{"n_head": 2, "tie_embeddings": false, "lr_mult_down": 0.7, "grad_clip": 1.0, "seq_len": 1024, "steps": 8466}
Each number is 128 + 32 x the weight over its row's rms, rounded and kept within 0 to 255. Layers, rows and columns count from 0. Numbers have three digits each. The size before them is the row's rms in percent of the matrix's.

# layer 4 MLP down (transposed), 320x160, rms 0.0388, rows 125-154, columns 0-159
106:157116120166144163142116146166139116142203150109095115130091162128161097145154083132106130135122115144122086152097134097183155160062142086111150144101115161096169130189116048107059109130134151119116174074100165163127156141119152090195144171172164152131107147098184151105155129127112135121158085117140101135156102112098177149164169174119140102165130079106085138168095161109150163146132098108162162186062183151146104136199106153115124076125201151102056065129154088083108126136091127
104:146115137122094174077110173104112143155104153099158176173109096097151124091101086145144132111139066122071156119091131103127125152144153137108073094119083038137085131089118143096155087148154110170091136141103116155161136126102141150159150120178108195112132132092201077101119117166047126087091094171136179107159100137145131145106119138062152130115076154133137091201128110140061143132136171175088079165136192132178075201086091130113142103149125110123179108130129137155080130137134143
107:114110163091148148123104110175101188097117089145113141098119166113189132188130185171166180155151171171106077111167144110107139154082178100132133136142110133115136132108211145055109118146055170102143083153105119101114135079141193097162120155097103140115108114159184122190110119161116117084128158097126177124179190089159072173142195104110120127089118077146147113146147103159190162082120146144172071149129168138136112112163146184126127140125118182105114104168093124139143126143140077
100:128087103123148129132139108135159116111160152133133152092071156129051136157171129149156136135102102198143129156146146118117099133117101087140156164148119145118116097131154164144153128069156141168141131149099106078152063134146156140189127161118130148139123144106099128079075129141076139101108077103159101155111142130085174120135159081079143222097102133106128094098105124025145127125136237073132160167138202088125171147112093090164131085127106146116115187149091107108146092186068152
096:126089141154063156122152142116099088124105108147115110209142159071106143145121122053136115104035109105097173120148118123112143127131125126101089137126126160168143125206173079139129114112144086134109116133196098120135191086146075171097151089164144103105139128113100107173138128092139138150143134142129115057130172157063121163074102163111126118080062103071130159170067153141125136128166160162171162109128160130099181146087107153186199109151151090111146165185147119127106144112109081
103:065111121153153151100150107136106094098119154148104135083100126129155119131089152108153139128107071113139117146142188113087091134095198129066117177125119132088190180198103068162149108145157137110114119100119145114130158124124153144123074138066115100204125156132215138147173142093182099137171120162110162118166186098130140100150098203157129125137092136138101115107123136104206137116078149139167086111127175087079105126115124127103207121121117138144103096191084170180125168107126181
098:070104191132175082179109181104104094080115121168081123070091134135093143172113146129132134128105155078131090173108156141097065159189148125082132131145103114101119161096066128142121187160094135127097108138157094050067182107112131158142144143203142146164079137163106136088155164131118103139129187109082139127124122146139057105181165126103128106074127135095117160153102103157145151147122099083123149124140145119184154126071101119118168131115146097119131172061105164130105138103044161
106:160112200165141120098064149122134127097119051176122158104110117099107140127145120107128090120145164155106122089054135130078167145097150081115094169078170127127200153141101140134122155131147118119147135133068152089130114164210142138119108092092127162148127169173135145141113095096123103088112143134178086129171090113157130124139055123119172108164113120103187101091059140127147186110211086185116128134091103193102114064126119135086163119120126100145098114095081087125088145156107071
098:112143096139103135141099078133145102150106133069122100124107131125165177168089098124129107147094068108119157143123146132142070152103142197087139101151082160093132128116175120084117122147098167108147143176122123101111120196158078194089132138126079194081130073135158055086141136119105164126143108099072167140087122141114144119105079182120140102122101113100174094143073132112109152164138104131155100184068139183119233147131131109205116150127105124158135191158158130105081173117165158
109:109148141120124177166118145119112114121124100087152178091126156149153077111124083134155116100117187129133103148076110090142123132192138133085128161136102113083179108130157057105124168131139109125132151166126118139101127111087137140081170144110130118079124092134092103093120136175132154166094169121165116149138109138074126150105103148092169117177155198137114123096083178104183154140123114148152099160117061088153068192123176168082052152184105055192146162067206097119080134137153138
105:110149101097138145133102117107215174178115148132117080118076140095157179127091104079129146183109132135172138170144092077106131101176143083098046147086141190193100107113128096147114154165103096105092059162147134136171157137142146143217102151151154155121090131121126147107080070137136120131106123118124099119082106174146074111156131173116106123083121144114184167174124125120123140080100130123195128107114083189119128118123156114159154158102066182074095082137147140128090151126116178
101:110111174168138117089111134141071122148144133116110188095132141097089113160119113125091125180160145197094141159144132076118095131091135024149137125132099095103136099119143136101091126069105089119094134132093062115122166157095146128092122153151141131154125212093047092141121091176135125104144094108104224110170073107166172119129133180150161116088121168151137085160087122170105102115120151132151157122113169140061132160088156147130147107153049151096120176134155075127095111091162110
102:124162157179159151096157110090155091116164108056127155152124160221132179131124107123173094151164135099136156126091121165110145149078096088069136118141133150085059135141175144122166119137104088146152053101173135157144161117129143160181129114189123107172092114121127152105121133142077106130062111097113111119114166101098119151102096150154162077179129072099141170162092136178138086096178186141168145130112123159173116151136092158077151107172141161134069137083126138080065133113149070
095:193068069054083103160147157129071094096139059173160117114142115083161149123148124141148116098129091096076173122144140149124128096171079125129113090119145100184121149120137120103111084106159206091162132146077144127070094136083141182133144084061156112120106149187099121105095141067150067145110120109109128100103110123159178102138175186139097122158124173133109130074162127124159122115145147059153080130169134155115132154111159110141140158153131200157100162103131156123149068166095139
094:149072132109146156093130178125090150139165115109130162109097153124172112085105111104101107085173101104149132145083085108143119143201129187112055108152046090151094109126169154106165163163105120128074157085141138112147152060122139138127114136073161150126131122135135133061157147129127151079128159136137130080079163181100140108115128114116125110191106137140124158150124145074110127202139086102143191155101091143119064161185075109093103071130075156063151132149129141097129166186084170
102:164120157168061154125130138160068153149143075117081107137103160077076096121142118134084140198148120144151103158145154111128104140152118163150096088086065142098149097172139136159143118126161087146118083107118102143103184113168104146112091084130158078098147063155170075064113172125084164122104134145137124180154139173121097149148190155115106110089129175094069143174098144139142164102079170166141170099114203123148113127103139102136165124131055117110147127172136103114075113192164072
096:117116104161117123089074150165104166181146107150098125077134156120131161123065108121108138091111135094161136110096087156098143197149146185176099210130142119099129163092141190096123159125144059165110169128131114185059112087157097129068103148094101135113128104090146045154124142107084112087183145118153122115113082173124103141167155108196118153100075097106138127123159151201145172129099158160147103143194148120107121153143119154147106144078102201122122076096107097116112093103134144
103:084136098149093109163148094111082090176117125139086179121091189098089175133105111094122135151161175095163100104089137154079096116136148115128007136110149149178082225141126106116174109112139119106162114136183140165130082151138136148153128104113145143126165185091111127133090112060120133150124130128061145116104121107143104142145194154095128096052107139108102142153107118159156071156060125143111175103166118126148141089190119111143132157071144093110142136086080197121146136125122102
098:074127135081152129122154140118113152096161141101126162129191109108135149120138065142148085133157154124115215139162089190115116124089101072125127068087122060142124205139148129069093095169107093141127145137137131199119153107109153129150106101126143091168128162091098160078096179232148160083170097069120165130164128134147071159107078133125090144124106143130120134148196103129121130177127102138129097121158097094151178119161153120199068129139126112112170089170143126184128146110126148
088:169107215074098102061143092095130113158131155088119082151090122098158120128104172131068160057100099123187159079090122144129164177200147130109148118134097091097115145149148109163092087131150124082104159081129168107100162173092094081121162092163093123110189103128114077086107163155163116140124130083133151117105187131125156094135102138087158166179166109136105084071133145100137129110145110121077090096152126094150086155133108162109072172077089119133135095116106105135094112162190149
102:108185081091098093168142177119139130158118096098129136089068135112160138138152024099093171125217137150127130079119097091080082107139113132127146129123094148129151147159136104134154111090110064109128080122139163142145182145116129121149130187223128152116082135111071115093130136160125140144098120119187153111113090116124137183108152112127052154145106159150125127090132090143168098124137117147155190092084089115047131146158097094146148205169149158111131150170123139075158151097091149
084:137122160168072138125065160126168164101109083097127144178181113115155102124163131118149129181136152191118164161119128145153065105145135133111103104083150137124185135090116130152145171126117099117120172174134148127100183129175144096101111136139066121158118140062115041111139163122094163129151079131143152112146137101133112118115160135119143143116147109078141117073121093052153100115136103129076133119200084155207189138108200200147135156135145093138164075067167104093151132193148142
101:124147128176102137135135133093163123099089138129110125083152130132100113119124112092125194083131142072126106064142150109152052103147168183102075151128184112154118125176104094135090146103148139129133149183124125157088111083177164122103159110089126164211145166143149123082100154112174158098113107170139095121153154140143127186159164149094194134118139152095130175187082161133092121145071127147092087056149102136182125142210095113136124131126139175188103143086093192155075162125090110
108:165189167138137079177173123146138137107074168140124145178129097119121120145120142150146059123150101084123090108128111133140164120142141126104136090126104102105184122113147062128140128163078161165150162198106110128074134129166112079138109146113157145199158167068113179114139122150070153110114068120080176115164112124130128154145184106100152057062121111167114130119080151109087126116103148092109152066186149113194090105085132096192050140165178108134137160146157155151137153165140120
100:153111141102106127102159115129128145169108165150146199061146101096132074150048121116164133173150176085154143159097113110107123125153118161126120127107122158147111149045144059131094119161076091169098094160081087176144150105126097145147128112115163181098111163167112122079103126118156125078111171134148140180132148150161144152207133075154185159167105127079154126144198100132145138123146137125068133141096051098142168124123099180172089171143144142127074089150095074100121180129120104
102:126138150113113104166170138067171119114064136129170146145140136112144135142142141084121124127111108125142135110167092147102104135131172079145138087065088115130146121158147153089174140200128072170184181140121156186136132106070118161172150141054185073092082057064105162103185104171124124142119116101094130103101098063050107111123131190071101120114102116111144135163069101161173139122180106132086143118153133139121113151161145173146118091111166150102145130136173139053137107103132155
096:077159148103135106100101141101139110101114104166151163135072135120132111147076155131133154132131119130111072134094189135057085060137067135153103110137165120101098132106108191113101101120212126087114101117126116124128162121106172141098114103137019118179190180197089084161119097100178094088167144099148118112128124143142127130153127121100107142101088058107147155127140156182084145190086118115110095144144114075064075100124141101153157088108124113084096155168116107166132184117134126
092:113138184172183109171125135124132148125166098137066127132150158136137120115156112130160120230101133117197090091088151136133117135127211160150135171108119108129116111174145113142112139043136144125128161147115189171079105099117135145090088132065139156137132180108099201148097161164103074158138110197081068128143136156061161116161122143124133146148122141100128119128084148134112138162124055173167144153143113143121131143126128144128109106131164151086157035110135155169058177084139113
100:144131131166164107125105140101152168164167098106111129098100092105103120106080121147152126091164122124134104139198202080140131091130113127156110212137132180212127140156175145114084148112108135142150086203070163151145070156126118169137188108108198132169091175161159106188113145118133104160182193131136108133106129136115072073087171082170101139088139106166127118080154104114130176089151115125135100118160119103163177132105116092152111075155115148138065148105125168146140119136162180
097:140180119132122109127117131109146113117125130092153135079163131179095147130148175157105176142078067073158150089213104094140145120166202138150186124104176127118143111152110132178195180131147139111108179128094115073162116140110102147119101106150145166170108135138155122161159070164076139154181121100115159097116079154118065126107118169098115112121146121116133165165150158126084108156139111148102123136183068147103090168126129099111119205191091142173176070149093136122177139121202173
# layer 4 MLP gate, 320x160, rms 0.0926, rows 126-154, columns 0-159
104:113147150073147120100116150143164116071100164155139082132103145089164100168142122169106166138160061087055209165108147156108139134094102062144145108105092105107117153146091147106167128148127101096141125137116141157148151142111154182128142105153158178124106134147152062100092117130149104156102202147192128145124048140082098163198100131112092107110127189140134158167130084101111084103160105168151143134133198164154101147139149111113090129168190157124170142147072208131118118151098170
096:113102178146135153127114147146141111083112082132098124166152120111178121119144142109131125082069172132141113198084161190118116094122188138117143139129208074153192163117071104110070102185125108173155111175083167128153102147089104179099135160133155141060123149158182120145169164107133173182077138091161118186143084085126128149090134090097138104128104118138133097111131116122154110165092108114133080123172135191138181103124153063114125208113145109120136182156136080121088173134102112
095:116134151060110162119139069105099088156107134140159179122124097107164132047125194105151139061115138150108092076170154162171161098161096095196134088089147093155145145120112101089162098163089099173138135118143117144064078167121085107075124078104108176142102141106097112152087102105136119086150101160155139109071086115173133102140116163120048109119132131143102133141074166201125134106139127130114133196148184130136116145163147128087152138192147142129129095113167122103202131174092128
099:149151190087154134187098125128165119123129121134189169095188080112134139120170114169144141142136142142149181125164154106136154086132158149214139133082122121130185142154127196143118144145133127102112132079117161091197119169127140132101156155050125143198143131116175123065082154145072101137115128120120166111153124140133149163148099110089156133171123124143068097136163147187099131134082119190189126132149104195123090055143118108119106156051121183190132097128150154167087158113136114
104:176160127096109112113136071151158128090141090164086186125087107125113160144166128122056098127093113163125055144146048070075150169146141135203048118142125166211160110098121119083134154161122203117101122160166105121092056127075131124106112169128162131063117181069128149107105140097152152116099183137146123163096123129160154137141128129129129114136134105149137123152126105115101117127138188149153105120110125166064148065142136109149146141158177106072150138140105136087087107184134087
093:134129150123169164139163086213102099146119110162141156171129050119105144191133139136143137090161115136111074163134129099137156086072144172120167120117096070102088119139130131144143136106188071142135151162119162152120117139134159139091115087141046166119095110136094103113143136053184117110156106157088145187102127086137151170193127112123183135172088110118148131107098177147086140091177130197109143138158170109095218057156134141158104110096112126111125136134152183077113112118163099
093:151114121046116108176182100119115167133144144144102146177090125106057089101125124117140114061070096097129169121099164186198084204095160088203148121107080150087146096181157095136095138151120141130081081143159154158102121122116062123111156088072119120153139107113134113140121130124168140110171091156089144175115115129119045134114114110055129155127101116131117099109109196112121147110116099165086098138157160095143137073152144106114105117149070129139111070131103113134105137159093067
097:144116161145071101110209149130113147100136121169145078105170112143105193138196183141127093110166084107160169122094153178184193095103131147165161136106130126155119149130087071104139095132180151119118123151167074162115126116102093133161170105142139095090133131172112154080104111130147105124087147108172063090126159068184085120134113144171089111145122115165095048122148112116122158142174125194156118135146102092154135121164107125102158078123128137129116063101158089098101072121158048
104:166179139141157167096138155115159086165152125177139094193123111144087090161087196105110120188095136088134158096126080119089159116113088138173154134077103119125136151111128132064135163136135127119117124160132120157168098163106148093108122142123114138071114048132216079170104151077094142085093167113121107104141125117144145207147116126116115075094134105096163078130117130111025122097141148053130107166161197097127112123149125147124130108075114121154086122187107129187165101104130127
106:166150101122153137117146095192102070144141098144170113123120134130123095103121178103189127110144144147029053162163105143127089167103170119123092116144116142127175129152137159138097145135126097094173116142073077133112138138102140146180114141118103112144085105194143082121048161075101124130131147152166078136138105050220162142112168155157126059157054113127158107128101088111097142081093122144168134127106082153133112165154121081118091079141138090091079123105118153114114149136187126
096:159160147144195152103134120097112160120115140111107104084160199115160170094126119130146113125181162123073142155159143094142144145096130098182147149071117111140139121139118081059097156060132190078101129185145111152136079098136137123072181169104132069169095110158134091140153113106120081167153047149095156110132080153120167162116114126072176154102111091119107056140128138125146142073122156134083065162185149131131097114119087147165161183118081114148094147096156127189127128129179148
107:161127122137123176108070048130127089173165202139180116107096139138130143119156162175150152094119152116077149104082185151146166070087092137165141072148115145150138121110085125188079181104101191169101051155124183102113095109107114147169112102112160163086128079128067109142137170115130163099111152116151130102142164105119088137171118114110140125122097122175141130107035120083093138141136148155114113118079093091183152134126115118089178134094166126139170108055173122109091125156116139
094:135103144086165114140129160118127126099136102222191177077103085141106118202135112140182137171141089180104146154085182098156099068116103114141089149145177115109100143114110183136096145163143144147178112136094152170128176164101092120110139081085134130119064168116108161165110176109110114116160122124135126048110120083191141163146174107137120109131094117073179171151073118143130169176148126136123139130152110155169170147107199099078091089092125167180097148102125145103154132157106092
103:126103106117074128089134063159154084216111148118162150135116131056172169079099173138119136141127128166143108147131143107172112107124111094154111110121101168103120170131169154118143117133146155164110101104130186154129145167150119135157131094103079079126147239141130126117180142151113137120156116173118114115133132153058090123138124113109120122213068117155087126135153188105071119163117144195230094092077093092112149112109101113087164116135138121084118089126181130055126109148128115
102:067161073145199098196110162118142110121156145152113118136103117121086057132138126165099092138171093085141118114135138178069143180113086169124146129117093160151157198122136169094167092153168117140117094117138088150103116122112119131182051096099110092175174095059177148093104187119109138179177073118122093143148149089190104128157164149179133098178164174135134153140141140173105103125107087095087181145085132139169080140071167110113115134145132133104152128138089134111110169116126150
092:144189102126143131089095089144119191108117109128129175153116168113178120119162131107124099126108180103190126125130119160139185102145141121130112114124106127134173093040155109075183147146084064205191154140129114108091128097101100099137120070084120141148169138123143125063159151151096193102127155110120109093148062143076144163113166113123131134177089176134114157061075130167095102116133061116121106090189163087094113128110114118157119090135138161165154062101099115087153121086113163
097:192180230081152125116182160150152091124128150145171061145074114115193099153107169108093129113150092095119183108106158111138168157119098129122183165160156140106203109119156144152088112086114132106158124131152108113157151129151032152153134119171099073143109095163112096133126160163123124154113106132136095126139135128111122139144078182135101125119176144160094105131154134078128181106154149139160107104176139103170204148077081187159089109106119147113151149174138066151155185120111130
099:130164180132154152149190125100208137168087133172087120158162101126136163158092145128146061135125131129106219146124095191172110130168128194210126143098115128166086170153125134070135189056113108118107163145148118139155150134173124095157112098171134095116100174112089163121132134141084122080147107137036134102118155097133135127132125105123123161144183125096091141132138105125099111122134073113122114152115149150080173110152145143188043096078166075122117143175148132119097101119136157
091:141101088126196072119156197103126139168092108157094101142147122136153149151186100125121129191175132150136155167074114153107146167099161109083076121150124163095116162168094085116119147165162116108118089105165094141114188118147130175132098122122150114141073133135141132168208114138092129163100141122111091096145213115118151161111099226126104099168136200119120154122101140147164157121181120086088126124157125099185154183083098113144121080157170100100123155199113130080119119117080157
109:092140222057165170141194100107119126112119132088174135158088137122142161085096127095082110134098166148100054123134171132143111106143126126100123141114134093173117134141078127158151098110086141118149139167104056132166133178174138124129123175136110077102087123125080090061124105147132193151130176101145100135152125081131180106117128128143159091067143135170146132183134182089161151145189122123158174112098124144120161098086132234115101151154127127111100128144070130103111170063139122
083:147126154134159147142091148131186142106112089127126113112153125089116120194170087130161135107068081147155138136109168192119066148149184065073172108129102123099189137141154126130080114124149145181115149154195140152082156162175116128130160157162132155136146179108153071158154077091162131154121087171121166087115145090141058094153168139118108097096136153069164178179144133141150113090103179083133125163149122169119102134132158142161093149128065119142143046127121182100196138101146144
100:104103169156118163059116153153218103134089155136133168131097158138118089079092133094162186096139129221120092121083137108106167147178075161139159116092177135083136165134120144147120102113110111070142095087104129176099102117140099118138098108139138091143138203135147096122135144096121118096170117173147034159118132105108145203107056156126154108139125112079099119139114198104129094089137113190147089119148069136170163098094109106065099129120147145133174129139149121142119105154098166
104:086106117174066195141105184152145116119103108098138149117162174152121121102113104168149165104138165140123161204125138105110159062192120100137124101153171146135141180155174160194139103111147104075168062170121108088139101111144163147109121132139104136145141130191139131155133115105140135124072157115163180152064096129151131099129121132115128194088097140123173129097137118133141137121125083125161148166094088177120154147136150091057085103106090220091163092142093180112182126134083062
105:173089143150182132118122145102120145108092147156119131116177069099167148141107119096130120125135174192163074089189052133132140149141101160135145119090188157145135133137136123113160183108112170126083034142072176099170125118138073145100141140090149147155110115078136128118140122138126173078093190144146198132116092167141138141125077161091152109147123121096146118122185156208155143162131128111118162182105177101102099196086104131170127122094060095140085131155109140071107080146136114
099:150159117144162104125112086096130101127133152110166089128122105160094098134144092089117143097130126128105087138161126127113100062088149151201179146092092151088118121127154064142146082106075117105105134116053113140078160172162121104121124145144141090111205102097104095159190115139156156141089139118137128139136113165101133113109072071112104148127156126101057094109065127108138143170116141201084072144096173059110080101111092144081102175139050081151086142143103170142095090159124075
102:107134124126173145100147153140135115064110109124110134146107146116151143126101124172135152168112134141117124120144149172145086111169115187158092097137119132123079146168196178036146149170149089125118166149151077165147162143088164131153166129128129147133147189210126055057163076112169096104095167134166128117109102123130178144087146166067137147069060076097125077108122102163103130111135108154069129195121107118087122060152125116127130110062182145185098121131109116137109134119176110
110:120099105109155163120111138137123159143127090133103093177124102127103152138122111131147119127113152141111102115163105129101131132175172192136087108083139096125155161125189139131150167064102151019130168132127090190114091121151156147117116088054154110107164178164130104085131182156012078132087097131134140137159133166072185185122084092120166131127096114131137132086089187178170118173100088150133141170136154081091126106125118170128130108161143156131059128091151093149104180103138114
102:173141138136132095120090080117134095107152145103175105183129165089156063141072156212106102128078099164138120115131097067122172085071134144152155091137135170142181100104169130166146124070170087101158119119128130165101086126144125129112142123102136195179121098136179083167126132121143129118123145138085093116185155135119210122128140073121056143128161116194146111134125076124195138092094168077144204124133104080088103116140133150148133106064128159135121176138099124088143124123080110
098:136100160055158088107144194139096133095157153135173069117051141163132112124137079098166091129146108143117141109134117095093103130099144101079102117145089132099171177168115117085174096149104136092090136135101151096136077139102120146130185105091094186084103146129147065114127150115137104179144148170142119189144133132072120122075149158128183127132165128137131103184168165151110120104181137056182131091163178119155119114168150087140111095116138104130078199160073136140170072081171121
# layer 4 MLP up, 320x160, rms 0.0927, rows 126-154, columns 0-159
098:086177171171182154076092140111118142064166154162091116110164119134143195111126103113150122075157102168090087142063179240085100170149140165177127122067140066092096106117116149135175087133115169062152144108134120129090122104130123114088148103135111144101137141125121119109111146094135103130122150113080131112076137166135191175132148092149065144182169071078107150087106125164190103129120102128155105146137131116112074119169134117120178176148113155157111121171146126156140085103098140
108:041140127096181044132111137101117135124156107108143130178115134138161058137146164121113175076103155130174070095138159126175135166145158061166089176091093155130127134142163087088136100148118158112138098076142119149107124122123115151139114148082153121104120157100102202110114086142158164134168147145150138168146075184169132144109193167136131205135083150177067136158091078166145102134129124062116127104095076128117069070148122110115158168127109120140138077101105118137091118098096089
098:213094156120140123121084124157107109167177165130193130182078168131177127154127150134096165131127097110091122090094144130162187107116107136100104165166105087106100108132123105150088143114144135141094122136148140144126105093107124127134091142110115201126097146185116062133027116081161123124129121178106098064147182101129072158155141066117144105088170166155098144150150176112098136157047089121118151136150174146122140174099109132099128108107145163077141171106120151103097113101064208
093:086131127118089121151135122153146115088097086147150192185146093106099143164151155110118144155120140212135104173124105129098151082106112083124105160121141076112148128142147115101118178129180159155066092093160088138127127102112139160139103102136107081134124193123179193100164092137150103119160159110092141080075094098129120175104065131114057099089155114149127119118082208134149112123194093139132107078148076123108135103125124106135144155132197086157111149106152125010178161123136141
105:139163110114130110095137131045184150140166085117143150115106193138106119064138122089142118155171188099160073138113087122130148088183100152145120138133102083125142085133133195093066104151098125110149103206127149138118117107103108121112150189172151102155075110100142100040064130079119124067076102106124061124150112119144127090130084149130097102098135136080128127174121121121113178143177157142138145149139096180175166105090084149136089165133145152095180108087099112061162113110119142
090:110094163146101135057099149152152111195102117153109133114126107107138187102180124118104137144061127112158150131095124074140065171173107071141151119154113097080088159176077087174158124207106145147138102169151132118139143129106135089143183131123138115123122093144125078122110130093146164047089174114082216108141111160109100078104130100157132136197099172103098163165106101129118098077055150134109131143125100144176105126163161185155112088126145147134081121165122135119129115098185084
111:074156112147100151151127156063134134139103097174138138114073154102101113102158097075160105091121080134090150131133128158198125174083168100183144168129173129090217143170129106117092162155125126152127069212142148052146123115141122116122103084087108113128105073128127134133112103091168149073153068186146140134129111108146111150135110106083090167199075108137139080139126158116123159116138061151075123160192085164144139063119119160090120092153082112148150098123095116109110115147109099
097:113147077167085125101132048157147110162144093132133137113160201147144091106093137119065131125107161111084120152169157093103145145175103121113155195131108141107183109153137075101103127171160112143111100123123087116104085169126164080137116185149079137086106102119177115067157142211139184135082141183100157135155118172095101127093145110097107095103171177067136119177134138129094095183097089121073170133141113141144112095108106129104161139197111050072156137103094135113107142143105136
107:138114080103093039113136161086110078102128135152157107144110083135084184112143134132038142111153138164125158175124141157069177151086096142159139116067184157138136125154141179080162133091130140135078158098154135130119112109109140138106164099082128125124086112046115216154069145091155141068152109112127103069116155136152113174136091136173123135134071112107107165100114107161117124137168123063110141132193142164123115123093180096163168143090117176150141093174095153159138168124128161
105:113132106142093105149133125141136178093147121164108128186163134110134130146184067122098126103198132132160121165078145086131077164105184172123138137147098132149112094151124107106142101146150188149097181117109147125097159165141132172059110106096152060167129056141094147062132107134103182115204148054168130127150154090121155094096173113104149115161060076083101115145120122168085135126104157092109098104166161133080076072104170121178132151143091132164129144168120151175085086124149115
106:106126179153133137125126136151118123113095174060104130157118139098129151170104097085106119119110080141080137130130112115179121119087142039130175173095137067110085075089142103138104137102125222113144160134105129120170152086165100170103120147132132111100145157143149105164087095105116099181131146090137174138153024096135141147203125149122149118140099119080110128139107119103170156122141161100226187159110165123045147154127191178136149149184112125111103113090139112172112142106125101
099:078149140161100181126101124077109094164185153145122087086105117147163161099098147151132110096149154140159145091131151117154096089105089144166152101180090180123162146073136138119093093084186183168107105152129168116126090069159101128049124113149073120071134162200039158115178120107111151185095101135125071140114171108190105166163121174111173165131080115142105132124118111110104118131127185177113088091130138167159186119183107170141165111114099144157101133115153120128119119146147099
094:094123075141084117058124096082145231167114123113143096125096123087118132117104086133111114115112106101087120084160109167136193153100191125106149088104071081127141126128101106091147144072100147152104096120067120120094132113080116172162103133113142135146130077109164127137143097170215144133106135106128089132143163199126141134132088194119122092157168140209121091128100075167165127127106082119162151089162134098139099134139090136215115136164127102110122100173155165156102127107175179
096:110134078105143061162138136028142162139173130098103127127119120159045117174108136100114134195143111078117190128107123120093108141134137158055160161137141122130159106182112082107108117117107091155142137144139105110128135127149132136136078197101078159151170117152154131157097119115157056130137135094148149165056115103172131136111076142181177111144107123102146115120127071159156126164160151026107132127108131171135091179106142172122162134159127109166149143175071123110090087088082083
106:120142135117185119172155208125154110138129184159119110161125139104171130147109142085163131133118140089111123097042112132172189113063044093095084159128145108143118163154183179146101056151122137102165139160080105116145118151108136095136162146118140179115134130158093139154147107156181104129170034130142136126117161085167115104079152154101105116108068103145110195168138104127133081092123153077151144156138132118182136119097196166164124144152137147079159138125122134157165195113098175
093:182160092194173183096091119145115141147130066090145119180139152100140125196110102093128156090147153137138095160124138110124087165124124135179136121135166102077158133090130187166132123119091130115126130095118111170078126095122073082131136121153163138100148175159086142075099159135129125201069142178144117138188151201075083149087167103158062123076095130104100128161223113102132120118122100148204121122137105118140123113117149092108134156163097143154164101102129116110109084131154054
094:123164092127102109158120137097112136218163119095050128181108198100112148171145202076147175130127144117105122123109182075123151116171102155102080153138115151115150148163113086091208120093110125074190090096098137132170154160161137179204063147073128097126226145114127122120130106132154124119097167145050162100162109134116118089141132134091138129112144113082169157139154105144120145120117039102114145166138112138142079148151142089108140142101088122111136145156132139133157137127163112
092:142108129106169152168065169095137121135111111148088101077083133103094160156109083175095162162109155171156132093117113113071115079071105120091129130169166186073124087164102147189136151131166164179140117137092128122176087132093097106152143153181116122120176164110157112121180105122117103064079150147217138120160093123215090142102132116163156106145109124122124172118144175103144098097169165160102158090093094152104153129147090126046142119103154107169100093113139146082170152151092144
092:103108115119193197151122088133097141095156170110179128208120112150130151130102093140111087149186074088131100152174125129148129053086145119099131150125156097171138123118088154150165131153087152145161105143103100154087117055110208195183154166151148103173102159105120123153136100136067114150136142172110116148142123117131109212155151106094125091073083120116177101190150105111137114112126136145159170157131176150098151179155163124105111099168094089102137161103088151100140100063091153
104:116179172061163118182191144131112126161114153111155126137087154145185140076112137133112121173158110084115109134136153156124152127150082080102167158150150115154141142132088129159099084127094108131162155139114086146159149130093130117122094166206133137150105151106108076055171135125135171080153163174163134121120121136064216142107123159128151059113159133109077165145171177147165162140150120163196144087087126141145175133112148179102184145135150164088102192150139140125134168043092123
087:105093154075139091146113124145144187194156142168147228050204157147134079128139145225134108190142104142128127137082142147152110103089125086137126134099094116113136172165093138065163170112100152190138152127116151140125169143160112147126109103144119143147081165178142111133175134085148113143184067167115105104114140128159134129135169177130176171119155158078156156135103120146149120059124167077115161181100117135113167152150161070115129130122106142124146071155094154088146096140100143
103:127162118184135131114058134114165128133166079107124151173131114107088148113142110144125191127166140135134124122085089124096090163099095168125139094161212147118181122218163115141090085122117142143192195144125210152137112099174060127121122203094130144169058165159143137126131135121166171138061136141159092128206147158112102132115168124116115080120114152112123159122115126125075126114064094095096092091171079128123137183154131092185133135142144135091093118099089147128129133126100162
102:206108138185134058137105176128174162120144161100108142088146142166162129127114166075109081147121072114118164142178102115097120050139102119065055079147076159136113160141135157131122092138105093152069120172106147148122148116116100085159035104102123115119126173137151089161110171136146102135140146164094160120160167139081095153137103126120075075120146189142169136096122144080081122089117187101112135079118145100090095128118174102149128056123136113131130090106170167154153105104162167
100:145132115045089089150121131134106120116138146097086155090142149126106078112186144099109092139129088124113132133181178129142087095186102116033167129105140184153165110146070155157147093157157090176114120191129128151120088115119130126062117146171153060159119104107123062127193121114133133162164134075129098117180127117164137124128119151119156069196170192214169199161142131099083105149086121168131155086171130140123145109137145130140121074107112144140104151112122135107133159081140116
108:136135108151211108124167115046165129140154097155165163117153154132104137103137140128154141161164122093101079105119164101161086144105125066159088129165127112167154106120047163178103136124080112142188177082085159185103065143142111165180107144124167151137153084170136162101117135136141091125075182137131145183136092087154161147151121171106110112105087090070094099158120125150206146124145114125198177144146104124090125067161113112149110124166099141173119127168164109102062116113153129
101:101105146116137123066127075157111215121120149091154129161168135132128188158133125164166122062082157139150057098102120133141069145139139144096155155156131159112171159076163155098176123188087124090168151135123100153127159119155084131166101164151118149142095146131166147127175145115108137140077140128102161122176096097124127094124150097142116187110088086133105086146163197096115178173122096176141072176135159106142110049152124133093135151105101147205071118134199108160133112087152095
097:093140145102133151145116091112154133173101124134064132108187141115112138128163147148107111075127146136113156077122135140066092173147085126152105140133101145055125116119093131113129155095086117136119095110112078139138171109153129162136202165118161140111080220128169101123112203119101107185155172205118156205137169131093191208141125121163118146125150080147094143181102111134129064152132084130148149148149077141150090132131124122123104135107112120200068084174156114141104149177176106
103:101112126167138103157125151146123108195156151166162102087082071106105198096170130093124125110137160072163160146158187124142092116129139121112090132076116112172160143146116126140131100130086074174094101175100166109204081177104120127135123135064143026070130180086098135183100114138165140146124123143160154159122107081130055145093123113122105122098161117118157120099106151159136128155120176132115093082117126142178155155103113108058155159154216136087125117118147167116150137123143195
097:084115129116142094084129125135131121114107121186143194151083144092152144086144185134104127131185124129131114123148097080115141124113120117191171155184144141148073104113135064199125190179113117118114118128122079130086141044171198150158155118117099122115076173112172128100154077121097085115172119206128164201100146135122123146081149141062125136152072118131117157162117083109152143093148166087096093124141187127118133169141144148140169105102138113122130147095054164105175126120068145